config.toml
n_layer = 12
d_model = 96
n_head = 3
n_kv_head = 3
head_dim = 32
d_mlp = 256
vocab_size = 1771
activation = "swiglu"
norm = "rmsnorm"
norm_place = "pre"
norm_eps = 1e-06
positions = "rope"
rope_base = 10000.0
rope_fraction = 1.0
qk_norm = false
attn_scale = 0.177
bias = "none"
tie_embeddings = true
parallel_block = false
init = "uniform"
init_std_qkv = 0.0487
init_std_o = 0.0
init_std_up = 0.0487
init_std_down = 0.0
optimizer = "muon_variant"
lr = 0.0109
lr_mult_o = 1.09
lr_mult_down = 3.0
beta1 = 0.9
lr_head = 0.00874
warmup_steps = 200
schedule = "wsd"
decay_fraction = 0.877
decay_shape = "sqrt"
final_lr_fraction = 0.0
batch_tokens = [8192, 16384, 32768]
seq_len = 256
doc_mask = true
train_tokens = 136800000
steps = 7294
dataset = "wikipedia_en"
Each number is 128 + 32 x the weight over its row's rms, rounded and kept within 0 to 255. Layers, rows and columns count from 0. Numbers have three digits each. The size before them is the row's rms in percent of the matrix's.

# layer 2 MLP down (transposed), 256x96, rms 0.271, rows 116-164, columns 0-95
138:130153154146079100103161122107141179136067140128103164117142109136094147000046106144159187142134118146154131111138118085098115137147144146169078148114123068143162092136143115085107120103110112119141143114115166198119117113157115087131134099134099112131154150161135111072146130166186144162
113:082154134174180115114151130187148141123137187130104171122123106087120049105145149155118166126091103131142085096118141169107128140178141116100144074121135141120095103105084126130093117193193121085096072190126089120125036147169141089069116097162102102149125149182124131144135115147115174093
089:164156132093125089154131128106136116129165090129176104174110125078117123139138111111151133093152073095141080068112141181162158131089081153110123105153169139212111130127136166171132136051073165150158117108138159131143189141180095153089145094110073146113146112195140092172097066150116141089
077:113127128049122107142139144164140141124162131145111175085085082134128143179191146146165067145148102088105159196122212106088125129113188069096137127060136118166105142170118108133152140127096120123141077140119102147112182119141159129117149161136191140146166094153114083105142162120097081065
127:137138086131168130126145112112201108139124135135148103126110180117136109221117120107150077172109177128087086134152104131107169146134114127149164118171157166089064153124153172125125060114107089126136092164138137110140113109124074177191143111150172139135118178199205084170127138070110139125
117:121108184179129134095148123111083120146028147121054088129164098103127054110146152088107114110215138085082095127129109126066146136145076075130107122117124096158139101134094092124144186103139169140112123066123121100081129175111096081104178147121134122127150103130133115122105119143179120170
093:129117108112111164174104094191123126096093126178129106106103147088057116092063153122131134133073112069126120191151127182121128147112145135114132105165110124131153100118117133088094136111129163149139180152177071160068112157091189167054166171062152123110125065110095120151151124102164139113
077:157135126130089144170110085129138114075168130084117157106121153063096174124055144153178169117101114106101078050157161115146107150088105157176181091120128170077138099155110085133063142126113146169193129093180144101114114133135109118167144132080169131082143131122135115148162167180167130150
104:112110137112105134083131129119108090166146098089107138134172130097100121100098091062172109114152146059091175103138156114137153173128099161105139155145158130182103135107177156124100152112148113124118155161065149069176123052153121078034166106202153105118092130119150107093167131121128179147
115:099129166100111093150027154070090118120168069173171156143106128105100116173092150138129141102131100113182120087200169099140158096141125122152121092146084077132116111197150096157130121115094102106140165118071175066163112149094155105121150158119162173122149134104090113132081119087147158114
102:087123150196101053097151115155164118149167175119152161113133160066181113130115190142163144180123113189181104143119153151153156116139075121161105126091114127134104123112123134138141095131091132117112133160149149080086145111116096202150105148196146138111123122181154096119084086113161177049
142:116123195118081123089064098122134118125139131179082060088176129179168129064115148157133149140145121144098118097108138128166183164151153079134122159106120081127058130104133081136133109121132171166105123120179100108119164154099137130167133098126125203164170218137093124099120089155160159137
112:181058065171075112095123100108140135114097190108111150127169131158126126126135104150137143158089191163112155149121145131060168133080114150189077114151168160118115133138141091177108097117083105133155118103135071182176133097128069070150136119139125166121153129133186156104106127179188120142
109:097103155185085064182080164135159074145107096054139125087127121105117160133182125108092082135104150169133168127137167136084153156111132074129089121125147130079123074174139177128145088120135150143113124139140042198114139155163155082122121135088158136155160112102162113090122160127138086076
096:097155151072124117110113078107136099058126120169157154058195103113141134121149145097124069084110180119131113130113108126085077132138184149111172140179116145118142171179125112088089155178161112111095140178148097118132138106180166109131070132092102165142127117097140100202145123061116159168
145:176121150095134133128140142134123168086163138145130076140128133092097149191110145129101132109197137105097049189077105115135186106141166144169111071074153116115128130127066116143101099116109097157189119097083123119125057123144072115184166101107137138124083185087122136159110134174155081112
083:190126137142128116117153149139160139139137155092203140149195114196086185101111098103118106117094187106188124110169133150183113114117154098130111164082149113125117135168134113116116135104098121145104169077097127135141195117106075183105144157070141091125132225188143108143113158103122138166
105:091138147162093110135074083141152122156184131141152157144110102075127132169197124093137090106136168104109131089164118100170144146144211169150197111117137137135144123132156126141048107118181140150070128094191160116132132099076154107089111138158130103076120132118101121132137139033173150104
117:140111133130226111123084128119172129144151125124164151163103136074170150144155103106138131163100192119130148079144156116160127168135159131154144145129184101163120119165146199119170147154155141068101117173172204149089126080128145057098124108142156155155139123119115095096130075149148125041
084:137134146121223133170163112091143143161087094089121142093154127155124115175085105129076166157105172145091126183127138113107078162125148120103130142117126157184126111158102150159118118092022138087140165143123128072137096135126150177129114115134104136182087105167201066131169115098152110161
095:177146107135142102120162156094158039108139152163157172148176117137050174112151087124130064064126159147129149091122146096122165133089149149122141130127112140108097148100133170097086090162144174088077125101159175151144133137144118123112168099164149175157157040149106156106116165127195153131
129:121129103128106154150180159146123175129155099103093141122154114153159078085129159112083154108121094081094085121176110148045114134143175116131139186113161138082081105158115133143154134136181149124100180157151174064136088142122082118103110174115119089130123104138143113073198115146198056157
091:125113132136098129168112096178145085127080142158107112101146128162151081049048153130136101141117118138150146121103084129038144090152095074107094117067203133125169145097130098114148119083138126168191094115181113142158096074125158136100108106115103101127133132059156117107109176169133137152
067:176117101152133126099137140156125142109077122189095081147154060129165161133183108122092126163120113109088072085137107120086185104077152126151111038171098093132125136099193123138116122149156140107124073105135110122139094100093162184106104126133125072169129196184100155158156111107145080137
091:127185131186063168060128111123146099091130137160122088063116147153153111093075131088197103117082115119107103098100107123168196125180125110086077169127141135115075148117090140144188122148154155144127139115124153083127134136112143118175117134165160087101172153122094130122199193123165158132
092:124159087157103171148154089079093048088137135142123119113171140182143103225135094115097133116136146134099150141148152100091094134142143093125073094117085162123184161111192150131160147138115156153167149126064147113113133155131109157137139162129089165115116141230110092077139152152170139095
093:102102064185092188197194112085129114081131150194114140101150190121134150177111075124137106169148070134143128105103053097189125123143086143114108151145145167138200145050144147127147159154121145148129106117084120165137142087149161139103077147124123149123145143117101178107113113124124137123
157:128122201061155147137105134101106144122065098146140081125180125108135146020055065120121142105095101169147107180108092148079124106193107111099091158133106110076129154086134076153109151105103118148185153109122104153133118137132131158136130147167119142151130150132097139139123130180204164135
088:122147124113154100117138195083192204120111231104093109100165193132099114115148137099121200138191134124189150117116096138125139132164144166158130136083109136121143120131153162096118146122177157074153127147143131165114176146112073096132109142085186068090126131080135117106153120125144104097
101:095135114095094139088106176083120147195078150165064124066113124093135138086105131117101149142142151123158177145103125140086119112087141114136118102100173076147135156155131132151133148192102111150073122154093047089186091145122125110119110092135136192173081120082111075150143175144118067157
116:138065153104152087123139139148125123122178228100165112119150162079089135095139141141121189126117143158205138145158112157131093153143099173148100122090131105131065090125095113076129168113128133119135187118114100088178123102180139133181082139117141157146042113110131114138120114123144210158
070:148150138130103130111148070165057123153109122123106090113087153154091096168132126141084183116097091109163140184132122122142074151126095134058145120087092090132129163173108175071129171185132111151161106117044156037109101130118158090107134104118062157099119108111129129153081150144099118111
110:109088141147128102163101122137168124114097105117121147171119112136126148142072069042152171095173138101102072131129136070110144154138170130143113116157118205097169104092139138128104099224142099032121168162117146166066136102165097066125102093121137133143149097148092115117136154127124122105
121:113104148138098137126126111142228174062072101119111103128152156154117142124140165137076121177113112069111125125159160111149159161126159186140122177120109146077118137134170114137195118116128138164129103102090138123092102161178160140110111083132072087163075195134075165124165090117142141194
085:185148130108137160091154119125112167156131109102096124137138098105177135034139069148172145169148079182139114102121111088108142141144093108144110099128119113147150136131110051128127085123093118064107109075091121199137151135156084099155099110130136197147144130078108166085123117167063170179
090:140120091180134088108098181119192123121139133141134111112163098075079168172092074158106157162105130172134120142100157098121066138108142126169125124083040098088141149155100099157179148150081133124160141096136143081132110127177148106177126144071162125164105130064117094059145137117141103078
056:015125163161093141076121104158150156107082069138152127137110114140104140106104138087159106186072119117122170162092196085139132147145155153157169111113147109145065103147148219122103084123091100088083140151114124110129161104158107128132159138083117151097120152107125069173142124139164145097
069:132199047116149105139118138127092194163095119123124100086127144179118097139085159096155116101106163092157097148129104143144107107108107164118104063090143148189145092159108118157169112167156127091149128114158136207181149142098185169096106136108134181138154158143130121120089094170088143201
117:181103124143098047102083110127187097150085098107138118160078120161129081083209174108148139158161135178193163106172106133179112124137116124079105128144157117128119097159069143154147130152061143123109150142155087123103159148108170117106147144154127151142158129143178181099127112084080120075
073:097176116215128164107183107092114082129150142145117153122160170115102111083131098122115142180174073091076161163147120128148174089080123082145165090126135166100130086131123147149143145238083158161138133099111086108135080122113128113124082093093119101114107152118119080076140150087105141105
106:091095135115114114142161143076109111133074085154105115116132104164117130105135067081111143146138152143160130082111122126179105098142082139125171161174154120150196120096183115112178172162170146125153108104123140101133134121046138166095147183135088123073071095148051155056145122187112119116
089:169187111106120128143096140136154095110161163149134116146129154130112168192168120129065119145080098123123125160153118102092116156139135079132144158140096119149107143100126118103123109180118203103043133126067079097163083094084153186101134051198137124122144106163139064138160092167094111132
118:121164118180117035177127137115137138119151066124114077187144115175098104207106062125131112068116121190152097148103176131103146116115137103108156129170138129128133173141154147131136129119152114198108093113087112081105125135179111171178164130108135154096094154131135093126100139130049106085
095:142095114106134118193142173137085173137171102117134099139118147124157171159059124094121103196154160135106100122127112154119120140156099092167187124090105101101137127125123099197152149071112120152140138104035075103113075111124166095150121139155087122093148072173088121148080133085127087067
081:092076138174115111152096184136113120132075054138157087156155162103091118119127148158140126108086132154132166133103136117153098186167189106123160173148144110175114132083163097085156148204108127144150132072166106155168168120185116105147126146096141055113120088076115123107111167097060114117
111:111151091145114123113104185168143173151187100115202095168151111163153131103148075150127092083171142108126161221182163154176104161083121151141134143128107196084135121153090137149162117077144134107105126157058141113089141154163146082135128157092136088111118126165134096105119104165177116169
127:101082181107165153123193129131126172116227110130109106150166102158067106059134053160128222140155107141067102145137107135140128162129096080165149158060110093131096145109134131137138120129133126100160116166124194116172130157105163133126164123137098102107105115139131159099100176144154117112
095:084084136188171177096144126140169118106201169110148147113191155140135105212149130113167099089165148107080109066125106092168168130105106127147134105177132140124142102107109132133105136115156128139095104056100122148142139119116103104109130119124061145093177185143121166092172111196142067133
111:115126118070051118137117164104128145093250147134111100087156169151107113081161186144107128128092153112065133065121140156128157111154126156120095164104128143143098093160120137123168160127085120108104113161156129097128103170139115087093145149161146066132081062142169118119068137171164125124
# layer 2 MLP gate, 256x96, rms 0.268, rows 117-164, columns 0-95
119:098122134111127167214088137109133139112188106085096102133153088130081154167141166153147165183180160129152116139095114135099097143155147056056133136062131176159103140140122123110095107121105103170084109082146174150161157102082122148116151120139183100157137058125159129152146192130111092102
093:115163173113117113135112121145112107109079188172126154141132106191105070139136150121093103136080163124199086180127145094147099098108142145110160122065116146060129101102100081117103157139184092148108142090135085206145094098143195160165123112114147131106181133079123086100112138125179088161
090:089151107169132171096113154091122170178134092105084115161145175116130128125141139178124056097187138158100102119156163138137164129185122121086132135150145126159156129149139127220111111069148100101117125174126162057162224113155141132137179129088123140137105125196102140158117102110137144182
097:110100158120079182124121097137132159108179144119119164119146095119068141088167120141065132105122133075190167153202141148169135129120135103140169162127102122133161077157129106150137156074128166122092140169111111092166147150110135105058207101139102159101122109113179118094136114115154149026
103:153158084105068161124083103137141084177076196164179079107145107079128101126154095148156083091161134098154157113119153166081116092103167147116175137119184161130108115148124188119162080119089109139113156135150128139145180213106095119101128120138121092092132102162127147147115092110093197089
095:144144110139127084045096114165152090160145063151156140119174086139095108152099079137103069135154155134113114180152057138141158132115087139109197100173133124170125120074115162096155100121109090182110131133125156110197140181132144131105146116048092134118173129132149166107078083156147140113
079:105199129127141155168136157136182119203079107181145118132103154139108096092150125101132137136128153075114186106127117090070129103145207132152194179101129106057124178097139153157105143155141155125149123099164120158155110122086164114167144162152108127144119189111054186131142078137127110135
104:119128171144142109116144144191181100145133131070150072125181179183049096104167134113206128099117173149168120083101166137154105122129165154132131132165098129125152161113142116140115136140144116098126108154134075083152156163117142151143153147179119208057104095160052098149121133100111118160
103:157155201131097169126183110108121088084132170096129093128134165137151063111143169155164158145118147116133139156136131151128133118081100133127155203113078109169137166126133178074130093183207197143161159168169143078157129111191114184129110089099127138128127084123131136113156126107087117081
112:161146138142077161157092097051113135148017112139134144180151167172136081121156109146141115092143128123095144164110103111117115147098088094119141125177126155126130108187155119099062087091131140143132095125141132153185128132160204095171151115135151083202111078153169171109116109116101129155
136:149119159194138129106088118083177135118125122124092126175139160106126146120134179118127119110105150138104186153114145125140102137104107033093090140176117181095106093090108079098138104163141142127149122175154162099158153144123123178143110104144147229192107106097073121070086130102150113063
115:068104146146120146160120114180159133175100138125116080108115158083153119129110142186139133144077116117116179060150131121137135130107113146126134206102160116119161151100132120195075122136081105106111078151118082065155206076130142180143092073143124153098151092128112177087110155098119096189
105:148134101202142114109089157173156123119120137113139095179148116105178149181148168184172132105181135128183138139111209108125123148110132094154056138116134124142101186132124159082130140160110112117133139160059124152084070171086107091149115165116122179105089091110158117128128131048143101082
104:089123142065105149124102097190177111168140141139156126130128128145105093108136173094132094132226117109160109176128207146126085132184125097130137110101114129120135103133098084123115119097157182128105085143099110121064135108121157152089157110132149050050177114129166091168122173166088110118
100:160085115175087126150126166143139187107211126148131126137124131147127136177099162112112092141136144120116060086128153102126133134130120155145082077092147150117145133187070050094127078208198106108098148195115158140141115110096098151175142085148105177117087133115147089163167141134124131095
089:098146140135126152104066148188060084096154054142121123111189122132127107153134155190120089064116116180066138155134088112083135169120109114135130114123146164099100124086100149108114061083090115167062128153134147139159124155104186149123124130143097127092135110123123131083187096151178187137
101:130124150155105086138115132082141154187143134132126083143135119138159191037107179140159093189094161204180147142084125113140082105120146105085112086131118196124123171156132154138184156112188161129122156090094139125136148096111098142128095063097162149117080113131179094072148120144105114136
108:155170089106089159074138161108177128071084201132180153114096144151110126120144117154115094151145175155179173094122075199123137171117100116130148130167035186094099157095154132098067119159073100161148130112113125111133080115112077148131127088154135091141126109151127129123096154108124085148
085:157093170100115082118069149111118101109197137126108075147177117098198152138151149133159154135132119035093168102155130123112156175104106074127151162135101093081126123059120157120149149112183132148129124127124136133176079153128187189115162187122170167111130143094112120103073172156136124119
092:117075139140100133087140117145135188120196129156149151126157151155124106233056139080224157184100179118153120184109128152206099130097127098100081156127121140170131133132105139107124134125102094098087134100147165131138120099066121171137153142164145142140131146119127128126168142092072115121
137:140166148144126127173145082149104127149143150121145139086155098181086105160126147151139109188100173087145108136167132171148129163104124112178126077143186125058130157153116117146153069078191134126146107106178187146121108178149087084152177103189088128115161149207112132120149182117100147157
076:163169122111092122120129130152124114104156137127051083197144137143102162050085143141138126136090162121116118141165085167137151108134142161105115136125173202092104147142114150118094052132114170092120147078096135168126103116125151141060042140181116135115161139104167108135068082107152182117
071:139134158165130142166069207144138118070116117090134131150108146153107110118173158120153111163125209145162083091114166190077082109098188108121122123181153118145116096116116117058130130104075124148149121170138114107106170091125175134201143081092098172102140137106157090139133085083159119109
097:139107204133220104117131094074164108112146129136102121140063118161073124149146146158111142093096132103079142094157082085114143122138105102128103084140132073129109113132127169132163117171131137075117079127117166135126127123055156163143185167141117202135114120066139141059069106113128139093
091:124187177104126121178184099091199153129152142135179122116058124102040121078077128139152093131151122118174110188123118145106134086164144121085039111110121122164151172088119183160158160126162161134109153178088104121175134083129148124092146160147144080134142130126113153115111108138114110114
096:157124168105124120148107176084114131072086105073112119188160118193133167090172159151142095141100116138132109164124124222161136160072126147137202166181078127079107219110125120129113110104155103135110131131114121121121162190175112175133102088099118121115115135125127083108158144136092096154
136:135143107110063096138125122111188156158122112139174140054056062101150125140167116133144098103144173143148186174147126068137091151099141149191084122156162129109138120177100111109141150165154148097114124159065088135141175081108127137126179101195161159113140081140127114165182148127089144145
086:127156134062123114175160094152166104097169130130187164183131101077111158103126129122135141129155180132120168134081114145104131168156087078163154166208093086165142129032173154137126139131172166096096097094108131178090114124121147105139102095163128165116100128101124116124155081074089118174
112:144139077074124101115149089096167097163108098109128179126143118147153070139169163155112071089181102126121083155172125123144113124120114083103166134161046166127110076103156098046103137154122127157112120101164176150124118090172132118084167146096135077168206129148150158108097117094097141099
128:123125150124133157115131121138125129109074109133124106138072123095101148097121051154133073109091133066169180120142115097145082109146111133095112111039132106135145141164084128110093050109183098145193174165089082177128090144111114161141155074117147087118139109205181153147128117085130128114
074:074144128173093141133131175080095126160178098165111123110102100128123131057123096121128134076121153073141123144101149145156151144170136134108174153125145096139133140151194167154164147111157118179153044117119107152114172031151117114128178138142131062138130128186125158094086187146157080133
094:126116101145122097214110185149105096048057138147086145100127101105070162098108092116180096100122115097111222111121140122183180156138087107142136165135140114145162140123076192126143136135140127132157138102166134175116094144059101113138161104138103167136184121066129140142122118123133103122
123:133163145148103112129132139131148068159104113120172166143119134112105122147119169159212084156113170100126131136158141186083107211158099086161142157125172100120119133153137101137080156148124119106064144151086084185149138120171128093193095180077151093149143086099123182087134132142133144060
086:133175172127132086207126123101107125170161130064167106160125098130124081079111080151186114175117155160112064129104176111186201110108150118093128094146149143110158138113197121116135169170122095136133127122116181159145186152147095124133120140130139153140182163105096171062133093097131125166
088:156133083094127132179138147126132113121082113142107138138106144153129135116126118133068090097107142109133113145139171122196154118179172110173095093142121165166165114194177174116111159102181132114177149096056155165173132101165096110128137112122185156110193192182166130107124148157067183099
061:089044165136190082126149115117133132074089130097083166107099126122126156113128119114136099161083143140147162154090107144129134086158098146097120143151154121133077137111146131172154160150176122081086152075084136125194140160140135156168132101128157204108110124097137094126026102055106140147
071:160153058100147097111122133138085111086113108112124107126151155139125115098139159110157128083111090036155120175085149125159085239110103100077119130157124096148130100139129153087147100091168120139077191106143104121157061089129121197160083150130122121141149137100126104085107091156156084136
125:090107114103086067104168097135198092129124142179115150122119078147085154121135123136150091215142113145148114163113146161148118110082128079136113118124185094097207115174086072171093126154084146125131145153094162114105160137086155107156150149144103121090100171195197118087129133088135113120
081:183164114124126157132131134147135205130125136196071145158109128165109094109112168106121126185079071137074169124062147206135148105150105163121122138198126189216184154145130130083105132110122160126119138114148135102155158100104173142143170109111082113163084177121137114137131108137111143105
104:173058195135152121211157077137152129141107157092135143119140134145150175121146143085125106105039112183188099087074142174148110136091114122091103142121117094079151133159146175121119134130172125101146138084175063089166148167126118142108132131108212134145096166138118148104126112101130102120
091:144159149157122230091100120138147086179052197167095120051139137154101161088159159140104083099150139139107148078164115122145163104132173110115092136098105113124158112092114145185150130167133131116098150054140148134118144096120156129135144147177155126198162091153129106097150137106166109170
118:116113107105162200124126195126121178084121115156136121120117178184115150109090119127133124111105138121183125113160074157174155061123050112090128129150089169141112105095136132159163149104108043136187109157128133138220176087112103175104155128130138089144127090088137103152098140094146142157
102:147142116119154137161114094130169142140123155056166183036070099110088091187118152093084163125115106174182104140094146136163138108132121125081088088107100108173105140119121154128135093164126099131208112188130208170146152133128120117107122102086106171163115116112092097140110102132148097178
083:098186094147188150122119153189183162180093097159131137108129108124094118183114178128159126117172180094162136147189100125117108122137105088105102102106136124186171136145185116156121132143148166055109139153128140224189145141153082119125144110142162161115100124110114099143088069128148081120
116:078114132156160084122074104146136124136130174157155163115140127141105154084092187127167119118156127091126119138082197115097101145170083093129119134187129128098101139162112089089109148086197125127025153083105163160136113044148135169147122115115138127148158075196074114138134158117120120121
130:059112199108136103107139079125170058154135177121169109131124145107103100090130078157150092063109098161125135162201167107096104169145140119139101179092137117165077111102085151083149144157192095133153165138108153135122169079089150090173137123128131100158076119163114120136076092113142149137
102:157154139062147092104097120100139114164095110129099082099072165071074127102147115128093162180142132086117118148147092163132136135149202179129088163031137126142125184121097138186122089091120145109137150106160165122167174149104156081133121145115146148085120058112133096131108165094084117095
128:119192141148143131129165121155081089047085163141117188153131112130150120121064106126163122140111152120145138093204115166108086212098177114171097168120115103156103158161107120157082111043103121129080108109119114125178164124153096158200120137155167136139146114161099146150146166108121102128
# layer 2 MLP up, 256x96, rms 0.261, rows 117-164, columns 0-95
108:112126134123202120081122117177170169100113167122109158148112115134146175080097151118144099150146119153090094166116167158115116147138135139093156160176082132137074131152148119128092098122156145130100119168125084113126134161172095141100186106128035094121206111157144035088092102123099120066
089:209057109136120103097139156108140206184174099088142129114152099127217165141122076134165162127143128167168146120155098143064114118093165137170124162158101127178141077115152148114158087161183135118143157132123106113146107108125097158118061159149103105138087135168174129114103131130119100073
083:129122135104138096145085125158185074139055130142122193104096089174121161141126093097154088153065097077172155121079117140124106129076220100151113110095097112131152171136106076070127153154106128137102116093111092144128097129139114126125097106180178123149162114129145126094139186119079130060
099:157159102126172138150159182056170072176091087133129096172101165179193161146133109151148119140116160159119107114131102067102166100127156121126101091092109151149127185102098155106127125164078083117154123130148136137155073137112145158156032128140149134167180150156140138142126108120107187191
105:130145140124082165137111093079106092152070152162121056110194099090118097154152098131153063089147153148126128118156127118059155080079123135138132068111204145135111128129127143114141136100130204102146151121114115134096144198122097087101132169131129057141124123184122087202125126158127143158
102:143120081092114174098066100148144093107190101099148133087127095118118131158187122132155157107173192076179151177118153134055126173136133135213090147140183098124141162081159164136171139136104137087137148175127099088126085111078094079158129183142135149083145117131145124131122108125126084121
085:141086092066181113062170198091136142085139156106067131135154138125191101152192133111105106139157122175184125169136141144138147130130155065134125155160092077121072085117094159087152095130208100127119145096091120099128141150129127108075107129126103089141159144141177159111151120166087095132
116:102153131101143126071125093084138098109139090131074120108107143097079119068154075068112095072190155087105128147140146141112106141166121170086148112077107166135137122144140155133137142088124140147128181176133192120176115018073104095152133179158135064160134136112132143126162125150107143153
101:180138086117134142176090150084219147183143148150113108130122098103136172130129112067135078124114131080101083178158156113144083134144164129099130083122150124101126120097118095127150151086106128166112094071066140175078107074076159108065149173133138110120206144138114146116087138161120156151
109:135102113141153120092127141214165166086195176136119142110094094073121171106112131089082129181119147135109154099147160153110093161164129156074158128125155110138147163061126139162204130171118088113126150116159144110084119153114079133160135129112100165071133196114088109105095094185178139108
127:171115168134095118126055147087151103131135163169130117137151138144112111131109148119106079128130149095090076162104153130077137083141138038069140125137102132092100096128099093184140143163158142117126171189114177077116121126174146154119148140149142223176117098095110119081068150174117105086
121:151083116113163150074106150162089141090204198181151178040166130146131108150146163151171174173113167084107087145176134167147152104135110132135158150130121154082121163110129184177198087132127149126114124141150102107093138150094082166066108108133150136123120174151146159123105114166123130137
107:102104147144146057194142149123110104133110113115057112124110105130092118125156136138213114154120147150137175085132123151123145113146087133144102172143189077126124054153175176098109105103135108167100170093124117140141132066118115136126137138116122100199182107159064158067110197158165126119
107:140112112133136057138128177091068152093178180178102140171125113158176096103120093142140176175049192166152116134092157155110084160133110107105220102172147086089120129136136105148133109140156098172125156081121136105112103106136122103179100123133133187194126136097120138087117132101122155116
105:177076158155097124175139131138152192141209136152122104145138130139128142176110139122085127132160150101131099058117183110141122151144123161167079107103147152146177122180102055128103101203158117104126156204116172151170118114110104177147148110143100183124075104102147080156176126103139121120
088:140109109140187081101204101098134184179137094112150150122116089146105120129057094084184143087153181114147168131144158152138128100100161133121120116084085139155194152145159140140165179117141131167157145169133201146110138100125131179157150161173162070163043134127153135132116139102113107140
100:108102132098131172148119119130176114068132148097131166088125142124092072188136094074097118085172142080118120143168174087097102131099126114109177096087139079150132109105180084134060104131148141071122107190103123168146163097131150111128143179200126124124176138075085108165090104118143074118
107:102106158161157126160121091175126114204172086104115111144128120071097143096114145114142150086155111108071124147122153080116112100146154113118090142122217089164151066169123143198189148087206134089098159144138119150155155123123114108150130146109137168142130155074088107128139081155099179079
087:144024119141129073196111139081116144113118127104125117150120115098178130101175112141195116115086126078130142141126068135102130155104148161104171182066150117155143148116133116149117147067056100153121102121141155141157109145129175177146110109101155136200174136092189099104102096124140157169
103:157128178103148094153113147144162063124113126161161117098121097105097157101164109180120085066137118148094160112141129095103190130081079152133173114129204111126124117144210087071128104126164135108118092130110147119141160096218148109088115168122122105155122075173122176138051126131146128107
125:140145047156124170136081168118108175153077182112168081086067127167094129117088148152116156042105078145125082131100118160093106109110086156079102195125142151146114166157107166138160157102157133079114122143162098134172130073117136162140104177138122127107148117157074140098126082141125096109
081:128176113096124138126141121159133129120155148118081067187123170157082187071112145135131129137112162148133134091138117144172162113150110154140110132155156201087069142153145142142078040143112143103121176070125128159108123114125114105080094144152098120129185159094189101111066058133107189115
078:185135061194131122149125204171122145101129031146114079138135142132154152107141112161100120163124151128107088100130113164142143106076210101113137109216128115156139111114122111116159183129077156115192091154111154110104174100122164108121157119094140156128092104162146096157103123077136146159
098:152115112162127146171116100131097157091128137198112084117144160129105153127103074098180115128167143141109150110119185136186121151139169098078150119148165145110150113149077114195140113069185141159120104086107164122083147186168105117124151137125156206107080157083109118104152112163163172049
095:198144095164119146089110102121076088148090116149110124099143124123166090172083196057152148117023108119154135113178102133133154116160117168147172133130122133103076125149139138053153110141107107150127089071105134067085078106123099166150097106119169165145136107169105118116131152180108118116
106:055129202115117136158151126088073139141121150140129109106128121117118096117121123072101117176127165172115180119094143124154184095081075100142073113081145079101138118146158168119106081125112138104075151118179089126104135138139069163170186127148143075156113166088067133093086127085142096172
129:157149112091132106166098132092145142177076089114174118062084101087163078112131057136131102090171180100138133166111074059126082104117112135200098094114129171096153095185142085107152149175139131163152164141100069108120164143108137162158184128113140125117108127130112125142190121141107145090
098:157163132063129105115101160149167132140156139102115132163125153122093166129136096128135178097138171153129197161091117107058097147136136154154126204154067156190141125091179173127123152141182178020121136155103106163145111149136169062112120145160160136129101160099144087122110126149116128162
099:128084096147054112157121103109127113111113098119089161055114165146161105054202118087105113125178131107066132150125122110170136108102141094122184140115129155086113112097125121105168137086137099155110148104147146183132114132173202089117173134079173113129065155080153123101091139067099119135
109:093107187136094048123201110156095107133148167097148109111151102129095153094139182111144138183133135142175111163099126136124126084095145168128172112132150123092133147109109101161177180197107137090125152158139167145156113111125117113123151160144127187109093041130073161220095146135140144148
079:132121139152113112142180160116108111123175098155105121108072056123108120121086109109089138069127132041131115144135166179145135123120155116081169136121097087156119191146129168189081159153131163158156135148087089103114174049100120094077173129130132101178124113196121159152083140143109097155
097:120108102164126094173095158137106095037071160071076102106068098104120180131142050110163112103119105155121171084110131161156185147151107120131090150138181107159145165090097146096135159190150134127120167125135101146166122153084151068145170112145146153111143126107094150128109146092184093142
111:167146086165095143116094134115130101162131022110077094097126087128141119090103173174156078148128142048111138176133120171099080167157107102132191193141128089128172134126109109149135165106107087146100137138093136149137105134146147145139037170130130101128090146114126145098144097189111120093
087:121185158151159091204108139116095135156138143142171164187142145142138092077082071128162165199099147163109140129144178082192172101134132130105128089115188118096131137101147135128137173174128087097163153127142163175169158170123103119117122145132135132164214152141117186081121129087152133116
087:140187118124116141086104125119100124128116106155122151125108074093145163137121169119113147166182116111099176149072138149083102090164071183109130122139183126063117152116083144112184098133088076194138091127166126140087175044134093117160208160152113106154142112129111117115065119117134166106
067:102134155115129154138082069155158141122124117161140130135081140109126119160119125098212146157152142102119163194109195110139106101188096099084147123177212107165100096145146169148106099154120170113114096142178186144148171122103142121134171120112100145029160117083102134169103149106114157095
069:181100083142109082079115095078088124104138107097082125137170175156117104148153145119163133051086146091165130180073117135172097168124114114151133175119163078134097120147136123098172107136133066159107140135136116110167115107127192155140048107125178067136080151147123106118168201135138126131
124:087130147135181195156111147123074170134134131071110091095149146149143137162136132143078140080147154140123135096105111088107139148149138151153092065076073142159067169086195171086171110122163120134113092091166088156185116131100097144080099098140159084149137089087072128147132087174126127140
087:112098174133146115083173034140127083115101173119146095128093171134157127114153157161089120144149156173196113155175139107161108115153095093125108070129151138097161105119126121151208078180127139147072107142098098175112113081132077143124184142170154130093129167118140088089068097132121106137
108:127104173113167129106168054116149083174100097116158136089099157123142168140127124160119137094116126146165138122138165162109168089104105132166081178095117169139179147136139155141152133142112095108105146100189098074143093130078133146189156174155164062174072109139105178073093132131055110094
093:082113077127135081137148135105108166098163103095154137212078106117127154184113100124129168141111120120139103186091148099136125155129090178149085110183099117110090164122124137067106121102132192085178109207126116110152121154110113116124090144078135116062091179138103144184128116150067107100
102:127124147174159120161186129152107140156133108137122098128117166156110112130084156133160144115085180110170106166124147162138149154085120091098184141166163123121108147059111226094161144117140156167139133138121042101142126090146128199118121193121127162130168060130168133080108162143111187094
096:086083158153129114112119137121137141161180120095129104162108128168174109157124170110134113153155157100160072172137170154102189106159124052183155134116127106142143121136145160143157094115184158122096157124114133119081114064164176168062197079127125137101098142146183131142102157203151117183
098:105167122118174122176118140142176158181077096143137152129129113062100141146138138118189141149167165106088154180116168153127152122138094138075137093135161112196167129098121133106080112160120133144145168144119156249204165129146133165151171139141082126130147081123117167121078096104106134136
120:127143108118089176074167180116071108124133074114177147102137138149140148136153080133098087103128140116138125194186142155131119107081147142088141147160137151137137151133055144190182146120136091091160113190077135126136110154093104091123161155085113112090128151137137124050097088192171186147
115:119095186123178135082169100143152098126176141104197118160170169159135127107108121137156169061040071175168117156172097129119134130085091106156156111102138104111123133113076102156143116106136108154189179132136115104185157147137165131147197062133085138120087116127139116174160154152116129122
092:132099118125119112191121139120116184169141122125117066137128163136199102130151118112113122077130114101130086061076199147107155133131180151185131101136130101154143120093125172104135037133103094088186112078074084105091126173118153107135134173085141192120114162156148114117140102109105082092
120:097071137108195088129127125184136150111173160138156116096076147153134130116136128132070109132146139168118138102167059133079192099157123157127149126095140167171095091124100122089118152118077180052079076159134169186134099157134106110122139127172131129140122079116125128167114141173142175205